From a checkpoint of a small transformer trained on Wikipedia.
Size: width 384, vocabulary 17766, 49.8M parameters.
Architecture: LayerNorm before each block, rotary positions, no biases in attention or MLP, untied embeddings, attention and MLP in parallel.
Training: 344M tokens, 5251 steps.
Each number is 128 + 24 x the weight over its row's rms, rounded and kept within 0 to 255. Layers, rows and columns count from 0. Numbers have three digits each. The size before them is the row's rms in percent of the matrix's.

# layer 8 MLP up, 1920x384, rms 0.076, rows 704-799, columns 128-159
094:084121132107136142078156126109127154097131141139130120108120133123165084169100123092127117098138
107:121135124152173146126127106109097149148157138132096151101132126119149100114083166125103102158093
104:138139151142133122134114162127118141131073155134153100176125124108078144132131157136150114068109
094:112100163105131163102127133111072109109148107155128162089131133135108107164100134145145127102127
095:112126088105106152089115102118082103162129128128140129120188134109089152092123143136142115079092
099:152125164112092145153128112097120146157104136144078107084100107152080096129145120160121104109095
106:122118137086164155179090162136193117101128139143116131108110145130097091110093120153104123113102
093:099118132122146087137119160140128085136110181087136116123116117154157161105140095151126122116124
108:107141119144145090150094097110121127169076110149156132099141103142106121114120111186141123095143
092:088111119104148148207114109140122127109115117119133141172180119147147137100142092139140158131132
090:130166114074112116088109125084119145125094132093140114074158136154127115106133137095114102102106
094:120100161140127119145143130158133140126145099101088164126175127154123074118121107124137110109090
117:104141101091100118099129160146170123139122155131138073147109130141095121151136149117122135115131
094:117137113114097156115083126179080172144108128161133105134132156108103163152166112136117138096158
096:165113116127138081123152167133109109085097139139185111100087126165122142134107129125105081126116
110:123082132137138162125136116150134154109125151115088108182109148110149115114148127211105112111157
110:130150099113129161166079162099115129129153166115135146122136135164097123133110124104150148123143
090:116093149106137108102097162158144119067119114145120131077118116136167141172147097128107130139119
078:130128125134143117124106121102173139110118139111152119121169158126144190109177125148121104140090
105:069147138168132127186164192135136158143117137158155129155119141126085080161095129137097145149156
103:126125125134100161142112125149107132169139191133120109142101110135113121105107129102108117110148
084:152133087127160113107099110123127154115141132063168143115144131137117102125130120148119094133183
101:124153115160139149172108115136126128107137128148124108110108160167130150120146174104121124145124
103:128164114107154135144168100111108124145108151137087124140158146124187120141100153113154145129112
106:138082146133176133110138144128176110059108148165111139141133100155087113108116104126127150116136
106:144143123138149143118146156106108156132126125124172119135143112152125112124101065175120126105133
116:176125136141167130131142152160122157194122098131116135119112143149096098115107124098123140134153
107:127109119172126106074157105113107121170112082140093133097115127096108094124140118103121150142121
108:144109102137143156139128150119096132112148131112109111089145113127115127145181131151171149137147
105:145135130091140106082118122132118157137136135137209097142170121123116151130137124070124139099126
102:146099143092146159088149167128115119147115130171105118139138098101131128124152111099102103114123
111:086141148140144144120123099078142127155146139155127147121162118154090140155126131109083153132090
099:161102145120122126164162105059102176164131115141137128098130126131115109084082144124134171133133
109:111086158132118126166110151158144118097139140140138097129135159095094113139169123114114127145117
101:102134125115140120150142156116130136119071145150148122159129136148148146139146144127118155070164
107:137075127153147159093089080147113151144168081113104075146119138082142135122114116144107118133114
104:161107162144188143157133126110155156092125101117124180131133161090096145167140136106152085132117
100:088139125121130145087115132098102097136170122121098155113108087124080144082168137147128105150133
098:119135124096103157144130153100104143096143143082175107139137166098139119131113116147087149082178
098:078093131084113117098149107137187112084123122155134136154101109149133074123126118133133147117095
105:143145116093132143142110117119130127082110142184108107122081134167053148139125116166138106145147
106:157116151144105118096109152100144123101141089181163095120175142126096098077121133080144093108116
098:144177106144150162107137105159093112153131137070107116142108125142074119143140165126147165121128
093:135152139078121129143145111151116121125099104180067145101102105139094122149159119105102150162148
100:132142140130108129189109111133129106143111146132129123121142136118130116157168149107136182120164
095:111119093129161124109098163102127139117132116094104151117171077158125145120157148129138111171144
101:111090121192150104160109103105158113130140124184138110143134170141136106125130151120079125115154
103:140109110133139118131118106137155122136134168121136134123122096106079108120124129100153147097127
041:138091189118153154093100135100134138122119159145135120111128177144114132124115065131146129127132
106:079167147126149146151142131140152110134144116108136114123127153121175147142087103144093134099152
101:158088086149123088143162158138165137112108156140151113118174094121070137120134098124163152125135
098:140124152153138149122113177144134134116104112103118132133146173124104121192114140148145094123129
099:150109139149081136113137142146130128108063156094155120133145141104090163100160076117156150126172
108:162105115158160098136186112118108113123135167165090159147090099123116135121121115143105110089137
100:140087107111139165119139146130156157116129104138119081131079148139140127090115105131146123133140
102:131144151130132129126101142102137105151132113119096136123129175129159133119143113107144156110099
105:128130108128130103103140168110118121101135092097145108112138125144146110121145099103134127143145
111:111120115112155143100100122136165138111148117131131087135140152122102140161123121093147087095111
087:150114098102156120131134086151127138165120130121110177129149145128139106133099105143146115107107
104:128097133120138076172146118129099110117141142122141106106153148108149097127131180124100127114152
110:126166164185145130129168148111139195118137146089136138073125102165106140144173099110151131129126
101:073172125167164141140167111138138136144107103126110128112101167140129141097138117151151126108131
103:125149080097181126159119123096131132120153157160133157144150111111113109152121131122108143136163
110:177134108153140135157105145119123094125092087132120135129110148130112108155165146126110126146127
100:129100099111152081116122127110141131099131116120113154134121145084150152155071109134127136172176
098:116106134131127157128109151122108117157113162109105149127112114109142123146157104152089112119136
125:112112135103121113078120101115140150142093133155114089094121130172133140120128134103124151035131
103:132074109101130166160142131137152165153087170138143118152107135139095173126135174133150146095142
100:148160144105116122136161155141143141114116105129153139103131120133116092097120140120108133101098
109:082085140158141154134106126101099125124085126124102131091186087117115129131153150155145157123156
039:128121135129151154143134151133130075139094140128143120116134120118121128106140162120150117079165
110:137157131152117139108142171132145114146110114133135130145143070123114139099145090110080114139131
102:076109081122136173117133139144145150113141156146132155137146102109113132141094129141097157120135
104:150186116115148148060113105132121101118170107141136126086200148090145109125146145070145139138141
083:117139151107118143134087094125130076149144117119091127132127139118144148155130111083156147162178
106:110134125125153156130122106113127114095140161135132111118111123149112138106116123080099114088107
100:122153125134169121108131120100135108110106140153138131102128086124128148111106111151141175111129
105:138150119164128123146150113157093096119123152107172109090135136124166142158195117116129112114131
100:127128120144111071119130102096145147073112131161137133103164111150120090116193148109121121110117
083:103135093099152144173143111105124146128120110100115146134130165110123135106093073109101160152132
046:131129130117159149132099131118083103121068151171182101120144129138128114110126103096161157124131
110:093138119154120159136193118104095110122157132114110128116145142122129173140123181106114145115142
104:124106113121142137067110101134133126155125106118114103118114143186112113115121155116107178088166
099:113071138139095158109144139113115124127111152109135161117148147130126152118118143153143144092117
097:138085127115161147128072146130090148127115116127141098125184105149112100124155130135166117094147
098:135100091118116116116131155106149149119126134099121094140114092149103126132134175114151170179076
098:124095119101154143103113154128098162143158121122121160159081114173127123119128133133150174063156
106:093127098095168138171140147159098129181154102119107113149147172142123145136154107117145158183165
099:155100128118139128162139108117105104104144163145098126137177122115120140145161159105120147170099
105:117135112156142147166106114114116180111108189145103117109114074139121129170106113091158143128143
090:109146111093132146097136083142141079106091102114130124169187116105125109120138115116091155087123
105:149136131132153110145112101126104118122137144100118107133146105183125163174104161119138134100123
095:147114108139156084125125122126097104127139113110127126086117094139110165120137138096135153167132
101:123130070163115173137147121130139123113112116116112151149139127147114153118165123130172147152168
103:104078121117126114154131146170179133120125155129115121110133104132111152141114129105131165109140
100:121154084140084095125096110108122114108153173113147092150122155107100122143148119099106103109111
# layer 8 MLP down (transposed), 1920x384, rms 0.0739, rows 704-799, columns 128-159
094:099126139130101097135138144129105101111151144107126124056127108162150159150094153125126124180152
111:127142140112113189113131130160092128149158133121112151130096132066111163127158146157189111121119
101:128088143114137156116137107125123108125113193115139162138135096140102115134127135131072158150115
099:154166166139130071119162118137137095141143161109156191107124114106094111147145104139086133120118
100:102105144068135134169110123108104107102204144134107134096086137135109104112089157161132107095116
101:096119127137144142138142124087152143157130168112134133134170161068086141133101113123092093131119
109:136105165165148141120157142096145130142135128105099141151123114105062104139167140120108136138130
093:123127100156110162181118119087164086104187125127131121151173148105141110096076133123144119105152
104:128169099120115136104120087123125169137146113125165130168156123139123085162084073124155138147118
094:131128131130162110110157125131103094118136168128113098128130103135123136100115118090096138137129
093:108162152125147133162074098172128158111174149132116130130111104090090139138123121121125115125081
098:160135114141126131122100103110174146123139129138090122122156106109141138115135117106142112133128
110:108151159149097179128166157112106155108126143111137104132107157125145155108121171162129129153096
098:183135143112129106113128089048094116132122170136146129158143103099103143142116162124187119128113
097:133183122099127123175165156137147125134161138108101142124131111122201158164095162112115124141132
106:144162097123097115147100155109121118136125104112102128123189133117118118137144128145170162135128
101:132092109144138188112101124119134108111108100165132136143140142111120053157121150123122119108122
093:119112149141150125106128134162113149157135125119094137182106166107119106109089162118122111097107
086:143149153111134129163150110177091153120153108136123121181140127109106092132095120152142110106109
104:126095121121129113161094127136127140165107157081109133132117132152144147118113129097150138158115
100:143103104112116109139153101082128130102121136108113140161148083160141157143086092112124123162081
089:103148161126102144130126127151130088108151085141125143117093100152164131101104124123150150112166
105:136133102116136107114113109153152155101109133158148127081126113145110101127135151157113130110167
106:120115117152118118139152179131141139161095105156134093128134104117160114101131169146089126122132
105:125095179120141131135138060119136101105132125154156136152121151135141116121145154132151120123129
107:089123124100102052121151123124146123135097075159112086177131120126130110152134076131160137107112
110:136110111154091131094127131132147145105170154137109122147155111086102123131116145109140133130090
108:114117125140149157127122135107137148130112139115113153117156127109129141080127121100079116137090
100:146125123170135097115115124098170140137120135176153132104098069124087144139154162113158063174125
100:131104103104151134130128120095112098135151138092141125138129144130176060128117121131200121143156
099:106073129126121100135085099140132121116122097133085110099120139122129129116147195110071059173152
105:111084099137162131143140110121149111140135145164159167151152198119136131144131143113138156146115
105:159136141162103132109152115137109144080107124112104170144131155093170116133136111126117160142126
111:161139127140122102136131111188115143106103148120118124158171168150134176132143139112146115168132
095:131148173121140117102137165092130135172117128145158143131108130126130135119117107127152141130114
105:092138147118108118073149167114131098121128080135138144141175133136144074127120121128157115134131
104:127115191128163101130134098146105145122126153152115122123125105124107135120129134145087132124136
097:145111127146107162104152101167107158104139112092147149118110114161101117179165147114127123119069
095:139122140122106124111178120099114064137129097115092116101120148120178153136137111109106136149079
101:133134100145172124116088092084135120101115116155142148170115121135145119094162121135151097163102
110:115134102184136095110106071136149101129114150151117108128071152146095139144125128129128120127140
107:164133147134128106127147109118171081092153125097123104060116138106125142152096117119105142150146
098:173118151131137111127086108119145161130091115129128115118153148139091179144116147155124155153104
090:101113154146128100130120132103119129105108132134177117164138095132158143172137124103151084147092
097:108177151155106095094142143096145106154107149127120106162124159135126156206116130102143101096097
097:125101137145126094149143110116150185130138127121089092118152115144153122152091157153141118115091
102:126117151115124142128143135155111139079105117131136125134125168144122149116138119129147127152134
106:129125142135159102129122157117130124122142111089180142133192112132112160157103120133132131082126
047:113139129132099118125092153131125147172119121183099106121141128141107143158121109098121090154081
104:135130123129122097157113106122171145146112137070135149117124132162154113127098089106093103154115
101:171094157102107115099176110136082111148125150112112107113122122119139092160109103077142101099127
097:181105147131151156113145139129145157112137099099062136168138151109129125118130124141120106136099
099:072095141128136148127155122149094107118138119117117099152133148109092142087132160126140180089163
107:126160095110171155137144129102078107124112114129059147110133145099101149115147133114077099143151
100:099104150135151128109163115145142102111111128112149140134167127128142129144149130148117144108100
102:140177096132125151129147150154146144129148135114078172120112082157132167106137115117125139110091
100:113115131143125144142115147129116118127103103127142075106106115105182184178125150095145130130114
109:107133127111149123179141103128155141148136162136135122133133110124098141146131139112109139113126
095:116144166137145139133172135035114185145136120143190107173128097110084122119100143109132129108112
103:098135141129144094106121133138130153137136114090105169125121120151142153146132112087090091072122
108:138140147129112111127115121133131123091077141185167136133101120105102138135130115111131122140118
100:161143159165130113134114119120126182109105150074098120175140100150114111080070169072140104166138
099:171130120134152112077139125127184091146155118157132107131090123086114127129119161143181144131124
108:152164162129113128161136132123096127121160147160129153107132148126127102095099121128127127139068
096:129140095128138071138101109107140112152139092083107132140146106153132137135115119100145133149105
102:170131094145133174131160121088155113102111113118093105144102157139122100123093137159151141100157
070:121092104129124142088156104159150147133125099063101105156111114142117142127120147129125146112153
103:173125148158130113137087099078155142104126097136115102118114149097122147143161131118124142142124
098:136149145122106121134135094107151122101137142153152146149132133111139148109111135099124166154159
107:170117160097119107148179129121073115116121110125113122127129116146144126162137162119101139100129
043:183087100141099128142085118141188148136170109168134084153129119140137127141134127124142099126159
104:165165101124136146105177132140135126136121149149149098122137097166165160090075145120124078085172
101:114143146149139095101133114139134142092179162086118141175120164148148137130117091108159132123129
106:141127128146122117138098128131139131140152103113119152198125161129132132140161157111079126157137
090:114094150114109150128124147122065132060126129101185127087096116123134081116120144138099126140160
100:170081108073134153154149116083153122117153155117130160138095122053090120148110136126121136147138
097:163129126135131112134107123153140115151142123130143129123090169086108134136106122104138135134085
104:123127135102119136154116106109116107110099060100139133147159152099150151157133156113122129101117
103:154098126184132111115118086154152133119111125119100134152109128144118113130139136147109085138072
091:105118120139148105136163133103134128082096132115116117141118125086168111097145114120155099140147
048:110099111137147074162107146113106096149126095183105134136123131131109153175130142137123211147122
109:121098127181097145175119130078109137116100130123117104107141098105150146110135146101131102138100
071:122110114133131144112142138137120144135116113099105143143145138133135132135130123140102148121112
102:172117164137099139134093140145143146146141175112121142152143115112136129175111159113120120131126
097:091148129106077110095126143140178097153158132108115095144136111119117107119124110081143134159126
102:134151123138137172150128116114131123116130099120092140088083117110169077131125119131189121163139
096:109074108116096111145146125157146120135150143115107134155132107134131135151132131130130113077107
099:153116124131116128132132118158082190139168122149154094126170147142108143124112093117099140138130
098:099084134138107082141159134096179130154157113127149135134140104127136157129130134079100089063148
115:124119145144137169140127093150109133108086136110107130087089128134103169103082182099131166118095
088:106133118148164114146120121121161149148134135174108114099117131124166132140116118148099147111101
105:130106118121155115091122157107106139119107106113145124133148134146116119134082139089116121081116
099:135149117158120142110133116127132112120146105088131099159124145135118120084148148137103101120097
100:145095092173103121089144118143143145145141116134153087157123144085123137145153147097112088114106
098:115150139174119138144132140120126159088134153130086095115102109130128120117105112113100073097145
100:142076132134134133088111163096122150174167119144177140124099133154118123115118089118142104144113